config.yaml
d_model: 160
norm: "layernorm"
norm_place: "pre"
positions: "learned"
qk_norm: false
attn_scale: 0.177
parallel_block: false
init_std_up: 0.0328
beta1: 0.95
lr_head: 0.00853
warmup_steps: 200
final_lr_fraction: 0.1
doc_mask: true
steps: 2733
Each number is 128 + 32 x the weight over its row's rms, rounded and kept within 0 to 255. Layers, rows and columns count from 0. Numbers have three digits each. The size before them is the row's rms in percent of the matrix's.

# layer 2 MLP up, 640x160, rms 0.209, rows 411-454, columns 0-159
076:144115145104110148112164123082071177067112145104070132140155175146136096165107135180109138112185105108124215154049135054132126132085099130140090084161115110113129145116138172151121110085143103171145081180104061106134120137166182167138088124164161152114098076065119121142181122126172105132116141116138094184190104138207140150140166091110138089146176104207108125143149147082122150160134138134103133116148141088155077122105137104122165099158140094105066115082136155117083119097097124
100:118147136119123106124158097151173134162159142184158163126172158085146124106095212085188135139084123169141171117169178092116126113133095128146182130126059176101125148101125069158097173137154091115099115147155100154092157154120091138174134110109161085136143097146158129115108108125123173118166117102205072092145116096070041135119130144128127107166114178123101116096184119076064129080177091112133103133155159184142087105145092116164127125090091092072114114161169130165114179145187123
108:166135108063146158131120174113124113110067108167110162147180105113060122126147116157121060092195123140161132160063133142155088154138101149161086125106145132113162131150118105189170139149101085103068180134137086176134141179102117166107117165081121114163133151132156155102156099166141099105053132140158154156173109116127104203130144150146144127087178131108090135137127145090155124128096105160139118091161140139093209084115114179117214166069126081159112174109099120121130141083103190
110:153115127101148104120154073157101133145131170119125131134192132169141140148161135119111154118122221143100130165118136139175144113155139150128107078112137157112123111112110158167121098168186113134168133086165159079112079100067152134094133151127182178163119114135126153154106171130149101054121129162155148165144069095090109099121093043044158184130077115154147178127147166095071109044125139139126114148109052115076102096101174127155063151154108142122132134176132069101129113097103157
112:136107131098171104144159173118145132086147126148121111155143130127075135125099099115091126107109175122099164148112096127159180168174188092089161072114078095150179113101087117113138085131155113123144137083126090130157082109174060137125183108117127068147119181151158043146117158079126111152173135190148162092134145144104134135168148097149170152131102102084154111173190096104096172174152103105100148157133134175135072169053144115120121141078154161069137129148051141181148136159174104
104:123178148148095095097195107170159148147143129094075087182127131099124175130114140153092163097160150143128104151104150104095132180156069118108160158115096102101153075114137138121134096153074112142127125140125115090124129090196103122102108169174155107146120160114117093140072065119148181143147135166097208113098183170092134165115187126141094110235119107165171112133105156092134138074098126128119097119119123146076168157140137159151243162118130117162064123112131086114107145134153159
090:107127090133128110155095101123080142126162167118154167098069146137086047140104148115076105160166140125100171092096131070127171095132138158155105127141084148151121075077090099123115142079116152110123123119170141107146124137189083128114168118140128150138159124129103117068127139120086141213154134079158082094190181120130132121059088084112165062193139118097119124132126092168111125109096176129134161145120189139064095154174115138149165221147151124158123155182102134099165134181152129
109:165136124113101158147157117110112112119153093188125139184136181143146129112145121097106111213150123135124124104098164114083084172173117096113185152171137155094126107144113105176147146079127106214158140110119059140090140118100100179068177102131124164162133113115160121147153109102172144092178144109123097142181089086082048115109143156126076127145066106087138116090161141071124180097126113053137161130140150153138099161127154140065126142139187123204111156094152167080156115100137104
101:124094119192142111145083140049125106097149165134136143118111100126162133080186107127152060123117139115040101129156126137153115120100164163134122178126062161140055102148100116155162143141068157134189146126156133139109078166114164126150122158122157150043099108137095185088141123114136099046122147083162157140133122131140129173179086121135064136094121117128108190129149113087090151113141119139124123162117182187120138140171092150110103147108189176115190142121076138137093108055111147
096:088065106106137181103149128097192115167108132082144193148086069144151208158138102067106106148092093130158128140152125169087127142153112120146112096095118111133129079111151126097150161131147133157111135150165142090142113150123119111075123076116145116207098111138099145124131109160110165111117081091076121080111096079109159081108092158115096175125177129136158121164150113113089127104163212094132140107088091117148173116145109104080158180164186093097132067113117085063171075175125092
104:168170164145122102093091140180121084141128152120159180149113191157106142074148170155132142165161180105065055168159119156104139157134063135159133155064114164079167145079180161130162142129133156126050142158100153114115164181115137132143074093109147103111123149206111134162121129103140188168167153076103090119082116082078127120148190130127114081104120117171161102147118135107092129089110120097121098144112137090098070164115148162118102124123069125167144109182150195155135135103134126
109:146092076163136104129108136183118171070102093116170088192094122112109091097142097149184154114096077122147137135129111127172118090184073097135150116166163115161110142121159140140156142094102062120170156100110104079093083144113109147181195123146153117114151066141228144097128156073136170127119135150143119120193140136111130160067155139168143104106098116089126129117134150097168150153120157153101139093179064075089120126089116096115168116143129077167118188195120175104160103135171137
105:089160122150145132152133146175039117122116120158127176102082153138156079149152081101159154162138179135126098119107092130148078103160099092114157161074168164207119133209157128148144142114116134140081136157146194133129158093094115101146111064065123156110108184143142150177159181070064123071095085173125146104169118101126168168122120130088159168123059080080145128136113175126104168119093165101152114205110147121169126105137115122097084183105103105152124136136137146120121109120116094
095:088112109152122121119148146161114112095154069102158158114144142114128109136165175108155149145099068108113154130149102130066130174130127119108109160072161156158118115093097145138175227168160108116091095146137158178111088091189110127093101077110130106081124155098128083164174095130064171120163138191074116103155121127154135125071141127170140160131104135065169107128104123109133150145187125113067169142083167112166127141208150185083150168092104114031147120150104154150152149126125156
080:098124079170111157178180092124168145083170118141143084103108124113107138184146126194139128113169136116136156156140122150085115167147143161110130044074157128142067118126127119116143130158132121116117050135127174117128188116104155117121143190171155133157093161123103141124141105172145042044084171135113080146058186101134144107152104165095131081153154087103160072097187103178130117142112153113191110111088139099118096130077167115125104063119134137138157113146091143142127126155081178
095:146127137164164153094094099117161102145146127085194111143142168075078155192117183186100115140095143124084120128185110140091127110161145083128136107164088135135094168187127127094159140172183083178117136128150115096125107133182118162142062068118092157116104083145159148138135079144146165140105082053139162181100132140132148121072124111122157129098104059107105077084188125157155152110022120095175161108174075145123123160100152174124084129139117095135100142116149111115111153148138139
097:138140071164128198177140162147092088110089139120106090114185170141140143129110103115157115182137127196156076142111168089057172108123144114159113094072107098111135170176143171128144160078153140120129127110111178151101131105171176158082160070084107125167125126086090120089156090162089139139148153140095136104106141122139148133029120156128105143151117091154136124152129150116133152156139142120157054133142165142133147076188138159109093154128132100147169110050111161065111144125047070
091:132142118115168095105124144118134040103088075125123144107121072125160159126136094141153123133058099116163168075166043113144143138119114118097140120104109158162125129157133107210115150114209100167103095141118147130097153084075142073116192108182130116164148109155130164125128127152086123147063135145125127138127139164119149089070165171152135142145165136130148157070145124147102142182094176088161088197090139107116208146140078142119085152150123182082135164102160149179158115158184133
065:189164127066074220110154143108162149061156111079148113157147100115146141107092137088124129157152137145141154086151112120142140139195180140147122098144148087124143129086133142138090117100109114096120112110106149168108097091168140169163117170125120198136109071099108130119142167112095092138119173128117027106091060091141074085124107124134104168160194100173127111153103129172117172159116096090090117171132163137147081145118121171149162159111063115163117089101100113044121108096157137
097:136131118148191185222096159103136125127110114154120146101110112115160131087149069093131125142101169154127095095146087148146128142105134141086146146089147144148161186129095113154098092189098114134169177133103126178080124076102212145106128145134131110110174196138151096158089152152137105105102089136108154155141129059074093096136113126186064178101135131156101115083130093169146172085133080086157136175104148155100168092176132184133085102094094140078158125165081182109153106108115151
082:113146111141127080175134079093125131171122189099135138166159133154108143137083161130116127068156171106122135143092108093128135161108083170119124163157179104129146105100095084139165137094136133151118105116160215141133146197080107090056155156142140089135161126114094165154127124105072112077117137090117123168106111162137080201185169151175094149181127092163153064142143079189149103161152133072177117144083085112144121103138170075096099154104140126125175051108103109131092124133178137
104:114081087100111167120174121159061115146159088083114127161108118110120142132165085154123169120155162126107146111060104151126142127125161149125097162117103108132149120055120123166167059114133042126147126206134104120093161144098139125154115079198106062108170104130163152198125153110142190146083112110151142154143148127121135155118113144170139185117143125068118144066090115161136125193118119225093081150161164096154073164137196084095136141157117117127093109138117129137126076107138103
106:144121075107129101094165119100123105146070098183145121100121116135110196046085150165134101095093117101078139170137144153145153140144159125118096161155168139161122082073126148181113110105123187097128129174167107186182146111115167169136178135119165146221144132154143165191171131106146120142136115137135100108145136156142052142109148115113142076116170063143039131149151119106110123113110132162113089127150071125124159152163084176179157149130149095064091161148132148131173167141132072
094:106084139161088143138163169135088177104151078161118188201145171095183147136178114135175146071076133150130106124139095201043127097091109137128056087106131130105135149139076112135166086132125097161158138075172131102112148176117134103161075118137126136071116157180156136095096140164159129191125118147154127174152151152154113131099123070168114158138128193161151132111157140168125118084087131080164164129120097102119122127154079094098168203142095123126088151122106096118112139077108086
100:096211162175087082167173112153135164138053072158140178075113157148142121212096135162157126128125162109116145103106097059126108167133077192150119082092102107092106095069203057181089150120112093159145124124097124149140138145190132131119100116111128131100088133120094129095153170138127127142134137125099131054152095151118097157104131132147135123156107163118092119141173120147157114140110167164120145118189119129069178151181112160102127127109183155158097211139171119102107138147121117
092:113098175095146168133124108138179099168089092168141175103097113119112162184152140157096096149103067101204154166193146169136166120133166065205084150121119160152148120146127138172130096107165157125098063160133099144137093149046152147172171105142169107082084148112124149106076148094082110079110111120192145127133153090116138184143121080127154138089166115120157126129107148122136163147143155136183141073132167122155118100125107140134215114119083081074129127135071081117110130101114112
106:174163079087140101101171114071155154127091159148253116125167112095139137110163157125138073101132137136113152115073097131125178156124112176113147099171101160120111051108124125145099092097071136153145130091107161143122105117138101082173115157180151127110105144146169207136090116154143145154142121137162168075135090107074081117077116149079154147065196121182154144106149137155154127114168102141085164157095120111127145062164084149090101104117138148122148091111085088154132115151139181
111:103117160176138143105118127173078113112129099205116151166094141157142120179199136186178115123164100103143091153128073084072156101081082143099106085053120085131173110161095109145137122151111165186114089124133117132148168148120115114121118135134098090052168137132154136122167162123130106168171138106142171121151109128160146122181111140143072155156171092126104137208137117087140134169136092173114114115145170122145168116127113142123127133057075133159067189081109106101212113129182116
087:171070114183080128143100127149131095120108136169105138103151099136165120147130090152163159112089148085109129141148094158088169122151169132128077074188132104152146167110126124108160209138140157168153109093131132159120115125081116122077065115096113156140134169111168109161088146156188129121060122115064107154060201125081121173120176179110119145149104118171133124094131206159070100140119128100121139169120138176193087120069082197128132162149116151116117129106172114107125193136143100
088:145115074161155142110133108199100126118106115080161161142155148096096097057096155176101147091108099149053115141125126147114064150145146186112128115104108128158107115068091103096064137118115119184146089085096121170138179072130120103135128178114095115140139125130063077201097167070184105142175110155153093124140126093153147119131158126112128081121144169122089127087091152170165152080126146155120118083187104127145105151132103157114121147119149085090067154176195157139148093160061142
072:142064128125149126161147137093142158082109175181129144125162132172135110116171141098095112078158159157150139170113114134094186099121126142081085142182121101091127159153115120134148180084066153067141197137116190154136075101167113089212168171134140119163118109167157134086076182120103147124077175031156122148136080108128128127131132087151112192095117185172107142130115151125138165139104145107109140096165092101137073082148183116089087108144144079125134102147096152111079136149138140
099:130131203132075105140121156138116120123156065114123085090162129119132139127124121147169111108164119080137093140111103031149188163113143140128140169170122104138133120080108074155135098093123128157165094136120067129158183098131178118126133118141126127125126112184037162088181181128122116086178084148108151091136116165139098081090046124106169068087165137085109133108089150131121097142129150117135183184140163088108143134120086192163202098114163163093097127118140140117107093124194133
083:104146099141155166160103117134142035096131129192187091145148154136161111108136120108099137104165109179102079098115132135099107142066160141088109139192148133118197196109116138109153093131116149097126171099130131123125168122137141128071126117162120110147127148152097127214094144134141154138114114089152159072127075135113129088108096068052090128093082107067119121140145175125045212096134147100128149112150145111179121093122055135134129123135158213101105147118141112116136196149148132
084:106102100101126111166174145196155128068178164125099185129127087115124158084113079157097123170148131165127104167163099091114155185080126201052100124131068153131177114144152158104050156145140107125169098107126060125107138159114179107145153139107126099144118106082110112172138134196117085130088160138115103103114155100119115121194197095198085109107152117148100112167102170173162108124136092120107116165132149092114098095090170129184102157183105069132121105129111146136140096159144145
107:102114134147047121202189097153119149144071092160116144108155088159092135132104108163109179125150126125156131149160054107132154116218117121138129176139094106129092083129112148054115125105117088139122186140140138152164106129174151094110120122161203167186158129130188129158174130069089082099119106155067150126074048098116164126136168159117117141112118098094084143149150130151122169122095137078123134145116184154107149132105112120134160160161128162088167148127067111091174112083116167
101:122152177094102128170114112166169153136129144032139116121138156131057154088138136086100148100158124086166115171132065141163080124084109153160135103085058155162142099109104131115082145129109164143097113130117144097123104098205105124087132148100105084150143160110120148122154178159173129105186091116111137137078107158098113115169139162157214141074168063163105165195187098079154140133158103138139124128126195160162118109147067089120169055115112152127096125120132089156110122133131110
106:131095140164165097175084096146138122103190108113164157147146097162153123098129077126107160104117150127163127090117091088102181084176091124149073164133115165157138132137089141155158110170126109068071126152126134148069113169097087118092114115138139162211142135174149197133150141102148100118045102118153141143069056158180159135142188182086165154092189106145112118117145060141135086135091085117108121152098161171114118111104148152129162164111137106090210083141142126119116096124097146
083:096092122126171077109072103103156082157123133113123128124145143115106148111152032119120157123122165076087159125149108092186066106114150125054077147156170145123116154114148131095139142152183118093102081109176123127079092088152126104116143108105166106155199124191073159114149121132109123151145135102203161162154108180114147105124153142122120111142115121145202130078118084125143078154042092160150116075120126096114093113146162149122057119140092127103162157092178086145124124158134053
104:157084127199145108178151096113151139159116078113153106110069125148107195105091131184063185139094134123141116157122080142173104118185127124102121079124120179109104116155106139111105139169113103129091149207158194109126085076085152108115115090203087114201119167181142077139144105122101113065113083080123128112124118110157195119064145209139152092134137139145150117106112151119130167114109110098094099124118159112115157131079121120119195200151127130129167170117118123102157120147141132
086:061152168133194086136134164182131167129095110169193135059183164123059092119103192226100054101104131118152172114100109121108185120129132098103116138129109100165150140173112112142133187116124143083109126118096174176129100107142129103109104088124125144116111104150109195122103090137093147098063110143120145086139130102147143159123135099140092101129106123084162134145112132121082164143135128116149127155170173069110136120148186092093172096141127207108171084118111152161103090177175134
075:127103111143130173004130117066172133099117127074104167176105176097144177111110115102128163198168109158163115152121128130156078127120138180080189137157135123166170108137135110135144170080108154164142172139160181185142113137084168145104145146089134105164133109151096108138167098152133139074112092074078106064151112101130167108139112107117123146117132101141116161109153096177102160088143111165184134152125135117094150141121154140123128138142173081181120179085225134160175148116096100
086:127147126149177084171162158143101174061148141067128142178179141131165128121140106132083136140126127098161098150152110179121134132113130175114096098095080122115111147162094102143115096116101096099106155043089154152059139040098158162131133145113070171104073109134151155065141102102128099164134240135111159133161166103106127157127129163172102129132110146076146136174128184126137166083156105072149160155157142136122137064128136154137134083094122162080171138106111142149158070130113178
096:166117160134154196119107152096129181108150109114154116111097177141148125105193116103127116121147197159103113079128163173152123118092107128118109077123130148160142172184098173135134180156110128089128155123141158070107104109113042175094139141086117146154134127155137133106175134116093130084140080133115157128143195060153079131096218111144103208175113107118101122103149135127057144123123049174189113177129101118173144141084065133137104141145161090166122138132129148153132105156085170
113:091127157125132111095138099169135096170135165085148185128088090105058142158138206166144158118131122097102115127058141104143105122112107110132080167080066103104140146130118152122100148126124157121133055137184161146128088109143131118101101063158145137160138137118127154138126168084131192150151117130097176105144170112170140058081157150183148142081106145138173118106167187132055168114138169161166168132168144069129139065108206124119140117095123110145109096056122140093152097081154086
# layer 2 MLP down (transposed), 640x160, rms 0.187, rows 411-454, columns 0-159
077:103194125135124244147118153106130077109087122110139101147109127100105138154092109119154144064134108126160147131128074175101125147079098068139109091117185136143177198132182136126113116122124079129102060100120121118101118111142160181113177173106131110110098106104133096121159105137110144088141158117162106143096092123132123102126116139196084116156155140146121109135109172107107220176133127147243110186204143116155124105136173107124138104116129067112166103095152127104077128089108146
106:123178171137135179154158173150145153213121160101127148071193144089141095136163149123094172101155163086152115127143129102130137081115103071159160106115122123119086076138111134081148142128110063129132122112084054115084126040136144133094150170070101156121116170147109132106130104202111116117117192084128168147196125082088123131125101130090136081103108109055110118116137125167169163087160149105128132110138088107074174162148093115069121168120109103093086143157136152125184129127094161
105:106134090046096138123126098119097097093175153129147164070101093147142157118157144109123153138136194104129123180102106065085129139132102122094167129163145133128064076134101165091111164131142157089127061113162109138180111160154100153172124049084145154070120097146109120064149087193127132123171163138115052120110102162117136145135104152131149111132089136106091150134140187142149073080109098100147150101150085115120157190060141131042110155187136128150106132124150136130111057137102112
098:105131161108103145176129176093131186128077066121113182093079097122121111131132145154171138100168048086180124092158127130087135116099134163173157178133140101157127128123196075153107150100090158111138120193086154177178157176208132128137121152141132097117127154138139133122152106126114141165179118084099158090146174142123125147117123193160151075155204138162146126085149090157154167148097095099145171102128150133201130158147115146114190094143138152181171149101131195139170115114163120
116:129131121144134076182158126142071156089112129149081097122114059146034142176072129170133116156073147124100081077073126103091083164113165122136186156115113087126130144123105084172161105134168183142151086106093129121107123075173146108108166147156127145112089091079169068114142107111153082084112150165139139070125140136091135141198138102098138113130103106104137162132203145132113115081093096198126081147124129139154098094078132146111128162099129071121135109104126099121119137161220149
112:150123093123136119118131123094148175201103161130114140117122161088074110120153162159124177106101159154087108217147120124165154139123160149110141101137117095099124130158126111158188135172217130128179096121173096209142109164162129130135116093148115151103116172133147146145137157176113162160187139087102078126125137137127155135140135114072165053097127164114069163082173071183189135152114097126163156109177087105144207068163077094136116127142135136089161119154178145107139145148162091
099:141138166173204176156119130159122112080103186092153121163160076119177107107168126090120132102130105193153139102169128119136124150133142147159146109143125163136147124133159088088116097148113123168161134125139093093149232119153117172088123173161144168121070169094147147127127121127159132136088090123179210152093167133177172142117152149118172129031152138128143159189163176125168175146151126110130094116095079158095101103138203092137099132159091137083102154164147085169148102114123091
121:123085118120126142155175153088122096179082164115102036150108112110083141148159134127162173113117147134150076102131124080098153121149139138104127153147078073122185154119101168164160114118144131178176114134148158138208193123143099122136143055140088163106087122101173137170118140122165150145172116150091130135119128126061117167165162121102032133161195122081076131106120157158105179120088109080107165162155110096148094158131157187156120144136171101147112130169156102067128122112165076
102:142131114155182133121112145188079096101177096078102092110113162141119200125111096152158134184123104138103127106142137143113131129155131139073085129109105130165073125104141124125118123097202125167103084158145087158074164146163203097060166130111147153143151089131132115157122141145143172180146087171165099137200078122131132125141086181117074163089110112126102152173109101160155163141165150120098159092178133163120143071137119079104064073149155123063179124185097128159163100137078109
095:166140157131154092195125117183081094122105095127117153089085161152114061170139156102125100123152156180125077129152139158156111132152140130076105145105142096119098150158135130113124155103106150107137100087093045082131180132147126171142175177121104040119147176161169109120114167079112085121123159104153090188167154137162133198119158089151129114133118154151112173193154123116183139126128097070112058147127124039137096179132083133179163168147131155125154155114101120116119178177130125
114:105133133162171143160158144111131148109115130157121077112113025138115192176067161150175176161143177171143114123141120102123194115199140133144136114112146147180057133139163112171131150104125170120136168120138162128127129159108092108143156110090122130124147128087182137107143127166211088179123133175103126078101145109124144081179108120116158142094149120103122064143163197174187097124114132149081097144145182102132137133149156113099148145181194182134125047167178151122123125132157126
102:107132104181129132108046084083142140127145183129195138119103135160129063070179092084119120129109150137092129142120152127104087133125139121100181183105124129134168122145154141133105166111167145153116126148148179175179196127149082128078168213128151088107128137106093091063116088148106117133133149120111121107124097092099134099118043118160148177106146140201077119144107154120101103133114107114157067138046166152084119075136110114111156126146154110085104092094152179157090077126160094
107:120061065145088106110130093130108111116142141144099112084116130119131085098062192125126190149104120167103148124113134163127119096121068133134102086118073083143097120146053116172130152115117175156109116123119116115169160164121104076158087154188174130117110166107146151134109083128151047089097097113113122120117127196144047133081138080160167134180136178078150148108078141077116177111106144113170125133107085137147164124089090078068175118121107158080101078150139149102108169096140159
089:115147116103129157154190089109108129171163125120124143123108010101123131156116128130080186156104137116168164119112161078116110140101166156120198122136184118123112114115129088094143167086115127143158124145165184160094174192164182192155181194142145130216127065175155140129108140070146139132139147173142069122110117125117086182172161103114076090173103126172146123153121089104139062116116167120152143114167103166069089099150133124114134128129139147157112097113119116087143095149163126
084:183113112120066066165143122137161133110109103097114116131075081169138073098152096089038132115118140088114131113154132103097125132115089098082070154096091148117157138118120121209153159158076175161126129076126186122110107087142107072174134148092081192180113139081130127069105121176120054088114149087088152133206160117134151124122098161169165126090110105160119101116108167122115135110180161128152100130151120107113106193051127140114097123103102149132108116118131082126080118144094102
097:141171098177141134142121120184164154139156102125137123152132164164118098097115141107116092140125137124087128141181139083178159129122146072124103125123157125109125063113085188080078153120138143135149178194174117138132209097119141117117093140171171093091078105099082156076138075138121155133084088144152127203145102114117132144103132153142164130115093143091109038140073113116193114138127208141093151078167098125170103101094128173198098177108093052089115141096106147108145109124134130
098:080136125166116128048133189107082134140158079160168177132111169098079139134127096144133095150100183081147126107127137086108102130164118094125111067087066202096123108095126119135148130170125128109130161155102083133140104140106134121155160136071138104167155163169144108098109155102131090109143081144140214131138095070059085159109144164101087083112154118086126155101160100141142133154067142152148109092073084094109151152146162074108109186126109174178137136175086116160110133095059099
090:083142108134114134153093093093152146167103127114109157168173178129102145126132125108166119144150124134096079100156098162057101157101115111063169065142125154087128135128097186105135083148064176154101178153124187117138183119160147092136139123068171103123113158115113110216169126121146112096109129103140151178106068076133091151152095059121129082138085130182098150175125194095138159182134131112164060129141102123148155091084106111153084100160148156115168180114092146151128138121081172
065:143082088099143174116114122055118146107062148140098135142164127132087121110078161110121082115093171098107132143104143147172157162064158063136118123157155116089131166117095101167155177159104113160118089181143080203105141147158168165117132135228114149140075119146151123147172159134124108128082174180129041124099109125155141125109153157101143131158142101148102122148102122101091136105174174109100072160167127138197081157113148159116173105115107108125138159118137104064138064083106077
101:065187144122092126136121127110129064139087119109145152116136113151156163078132108097126163112172158098123127133099148110107186161065153112121215130138135165119163156157167065164116124126087111154173150181106151153110139095187156151074125142097165152131119135167109169154220166122154139150133086118142124152098130107130160133173135083175120146112150131123117209188104151160171229063164137141171135144107070089117112137121094192098113112147133132132139105101145086110178082155129150
089:088200125121065103184119093073157064197125147126090162114072111096154104086092190110186082135114111143133130107119118106149141174112132127119162117151173156082180137169125116106140114087148110114124120136138147129202161156135107085155062156138152142097229132064178130156132120148094130138096095102134122120129120148103101144082137122112089102179174162080101147128065131121140097113109064102128131102077130083154071131127126155080086095120153171179109110080109126154114136168109159
113:106130131124142116091133157149196143124130110181134147115176113160086133086126171111073152186100165131144118097166130099069121144144111118111112086114150096134132101124172163130136136133140157110090155079109133120118112107108130102099078153091185172172031135091147120085127109159175079130166158120042148107189115144143196148093163096126175106139142107123128149183169139098111100094095125095125114100117090062132147102128079252180155111114182161125147125130101110069135130131093133
091:117124077145101108109152152174093102164126191078099145121066127135139124157139113032092128152135169080191136109098123128110114106120088150124159103059117097094124192171108135104162129166123114142107107093109135092102111112159105085150077180160055095050105118111072147117094125165165131139178170107134151140111100106107131131139113147152122185137098180067172097059082143134202138130090158056093109145140115103114092104179150086125131117090139175155145145159135082139114115141126146
096:125077098176131098119115092129129118104142134125063121114148092088112183095072076191194144159109146165136101136136179125178130086158140101178156133180109130160111158127084202116075073108204184175156121168097147142137099125105126121198128165123125131163107117096082148133116153108088098122070155124138131074063042132139118174170135138151141073073112112146148125136085156149138116110106123172120128099133128127107111143072153182116105156101141111112138133073172129062092109133116163
102:113100131143190155157154130162115210091122069174110108117147120142147137151117203130144115173116171158121094154077095128105133119159166110092147161127153152098166145173147128113143163125157113163094140109021092140131188133111104136107168137226177143179097122094131057161116137138146127144085107126161105094059142083135119069157106167098122111096119171121094160165132124114154137164106132046130125173079207113127149149130141133113094133138147102096149138124071135139095089100134084
100:157131092185115106085149140094168131141106103110132181146125140135119090202195169169062095145101131128191042119129108172137146134081189142168154086131171126078136149142081103097154136082225121110153147129159149167205096102121052122139121051142171133090122111086148072149092152080115140081076119125114144144107150117149178174127130109116133115120143115156094116124112116135123079087112089114139119065098107103107150124117142085155155186107161109124135141167109096124140120112138087
106:139113144174113108084131106179161149113205067081132140094157183107048124115137089153136113106097149122139113073133156135139145168133140122140153101112151152105140063142115199108172107119118163063190130111118159128119089147154125052135213090151121120126112116146088132158158104086128148141146107046090127118144126154118117134092130181158069096130102170119152178107075126123124147169146113140214153157092141131111136155150131086116150102158111132152199055108154112132171149164075157
091:148143113089143119167101152118160110153099143038143117100139103138124125073064136066080146145086163182123150100156157170159086153165187094139141180167100159129051136111172138142112149122156102081123153132117124138114106099139133164103134070141166109195123139123156130128061100148119155096073142144135108145143152157122136135081114104088211104103098167115125136053083097122129121087125162085095085093092085137093121160108154103159115109169157093066154099169141125186082132101064116
092:148152133043156108150127087119068167108147109078105118151117178160130116107115146136169123129158135153090123086104094111124127129124168110085109109157131096135119116126124136104138159122117152114121133080134144155125200136187097053173124066117136110086154074083123094200091188132114131203089132133147111123164189156184134106086193137107102153071129086115149152081127120162071097131167130161102082097110151185133117090123115079179154140114179136122103126199125064121165135185130161
094:152251082077118107157130091107159168145063157125174097089097093110102156078194128151144060144157138231096127125127107134160126113131122142139108082130188144151169124093058103143070068083154143135159099154102175131155087096154101093098171142152134102138136121075170134111068084143157123149105121131159076087127121120124128165113123104105124124157095174166123097108161137139123117100122141142170197188130147149132179136132106132155119123155171158104118112123142118177162126114164110
079:080128092076150151072121203111118116158109151114090096114136117145166123145086115083186143076156122123107094093112124146209165127169119114094107192108100145186169172137152106130104140165190091140148134132113096146141106098146090157053134079120159083120131127106129088171110157072118101093151207136195097085125092139090161121129139081141069174122165122136142114144154150087092129175162109099154092104135156186125150150123101115134111105095086170116187148129084157174127055152134122
092:155116137149132145133104181097132153152135170114117150098161132113167187147095060125176143112146107175143163122094134182083166122112180170114089152155209202144168160162128129118197149140110166133122125056167142148165094140051099182112092132123144194059112157108152101140060064178132120136141165089085173106104133144136134156136096109140144150082119147154150155126101159124090136156150104106149097149122057126129147155162099106085184129104106114144140155133123168215109130117146103
086:128088145149113164122150108033099110102118098128131153121110135125105197093151111094080140136144114108110103112098059135136109174112185118149157108146159115108108212044084215127098166163163177141188085072182102086129104114131065100152140107136180132088134088116095125146159116139123132149127114120105096130131105097078096117196126172091127142131122115143125120064117144085137161151164103123108127103111138129113138126080143087153071154123133132106079084152060119077187139133177090
093:129098115109078130143143095122134143173131081145121092052113107148096122119175128173113164083140067115109114115134114098150121161173128121205111060081128126125132103133121121087080126104173158100177192157160144143119109146099121055167071118097119123144129100121167128115082133137133171035159047181082140102099119066095158109160090155133083167186116100104089105128114132087163155137137164148187106127124161189175124190148106086131159099106122128126174122139162161131119122111138076
088:171130169094143111050095123116185090123166127107153138181108131147133123148114160122146124121105152136121167076107159064132137069136096128115075137119139153083146124093104124114165159165141148112056127171161145110073110124100097126138109187089078052100095139132110119116103102164202089166141131115160122083164164142117140086089134155145107151120174144160193123108131062134147103167134142170091122086185103104131125118204104110154132147127138092121130141102227126102046079106099099
085:169108129160124138161141162154114132119157141149113097161153057132176088099086142117178093094145104186091079098097202105149191088134137075106116150187184164073108161195152109123120095114083112088130152109124146159127114146043142158138083120143151189127152164143160173122106130093096119100111147147132121075116092127172097093111116127143075140107140152156164129055091178145091130126103109138091105117142024148179116166125148120162113159119133132163146084130123135155151070138074165
106:162089151131083151092090100151123158159142150099143101181100120150182127172099111132161090178155124098169118139072158144071129161143131130126162086142106137109136129162119120143097131049151138170171116136136165151065138236129085087125068075078164130133142160137127140133115154098175136116127107156141122134081145073114106117167139154136155102167158167089158120095174074109102156133151114180138194140191133110174094159164116110150171094168151166099082128179187123176115081100085138
085:110092104111135131134107134138121144203124124169163176149143137133087171085180157092142141103094191151123149125178146119153176124056082134082146119195126118082162098121130181087166111111166146122121110069101179146123149129132083123126131110092141087105176114181133128136168144126137093143137107129194167138160156138116178089147140154176118115132105035133113118119142089050117109139152126111120090142149092139158103161171123082111058091161134190111083096129184151142171054150065130
105:105059152164114111148058095138102097112155109114160043205129101158146119104176101141073117146146132115135062065111088158118103149088137091114139024144143102094165117223120118157187099121099104131101182150109134096152119128119142140155140148108073094101144146089106155123109115139154149125144127089136156111146132091174097103144128138154207088074164152072100144094102142186145118140139078136053131152118186090114137155079107140117170099109134130153098124089104125109150123135110114
082:120100114143045169103126183136134100201146117089097138107110169054183153145089160078137153172195156159106132191140122140125060175149122147147123073192178123093110159096143167175111117131079162115162137155129109080168111174159125094139105161151136139120157114127090131138161139163148128133170122101144169054018128134116120093173124111089113117122151077126107155174138143122159114103104150106140163123089114143116091171116082140109137179124184150118134138103113108097168168115176102
078:149145144149154117029130133103147156087119137190084124156157170106134163081109156109155141101128101202149119108111189158094128136054114081146179089122099089087152140132086153073113092113146135027120150116146158096140132101111118193055128166104130169141071095118164119113180146113083075159120147168124124082098165143113076066151113147126139105126095192108185122132108125094105154124145092154175145160159140106098152130141123099127118116155126137167097144121069089111104130077130081
081:128126136158147155138108082130120050091145071132164116093109159135115096146125111175155136159157130076108124116140117134121103168171141093150145153132181224080139112081206127148078144112152079138113153169138129141137146154181182134112142134156129083103138139055134080143115105174163158106197139088147165088214129087124093122180128116139125128062116147149147149108098204083102163151194149143165193174144136145120138130121122163142168125113085092132145079148098080149113138152156159
100:151138119140136114109119174145149176110144180155111104115132098120161147046051159159114091131117173101111175115093112086193086130163120129124171127102099117199150135150120110133153129107150117126146144053105109075079091113123087163164135079101121130108148136146117086078124137096082139158212081126081127052126121138146068180177152102143157146099216111097117082178123086103075120091146138132171070155121124101154169108099066138112098157166122135149126146107104139114092143135166164
113:131124172132130070101101138131164112081082152079066081145119175163127180094119094033083132131100069125128065142127162068070124082141074140208155159140139107100108151125167137183174084107142106142117104098123116054112109127114135131125166101091166125135163141143097141091175108114131172118081128100125112105168147150092127143169104166142119134152084120146150176141129109138077106118115107112135133109114153059111138089127146119079095122189117142109109126194096080151181208147102139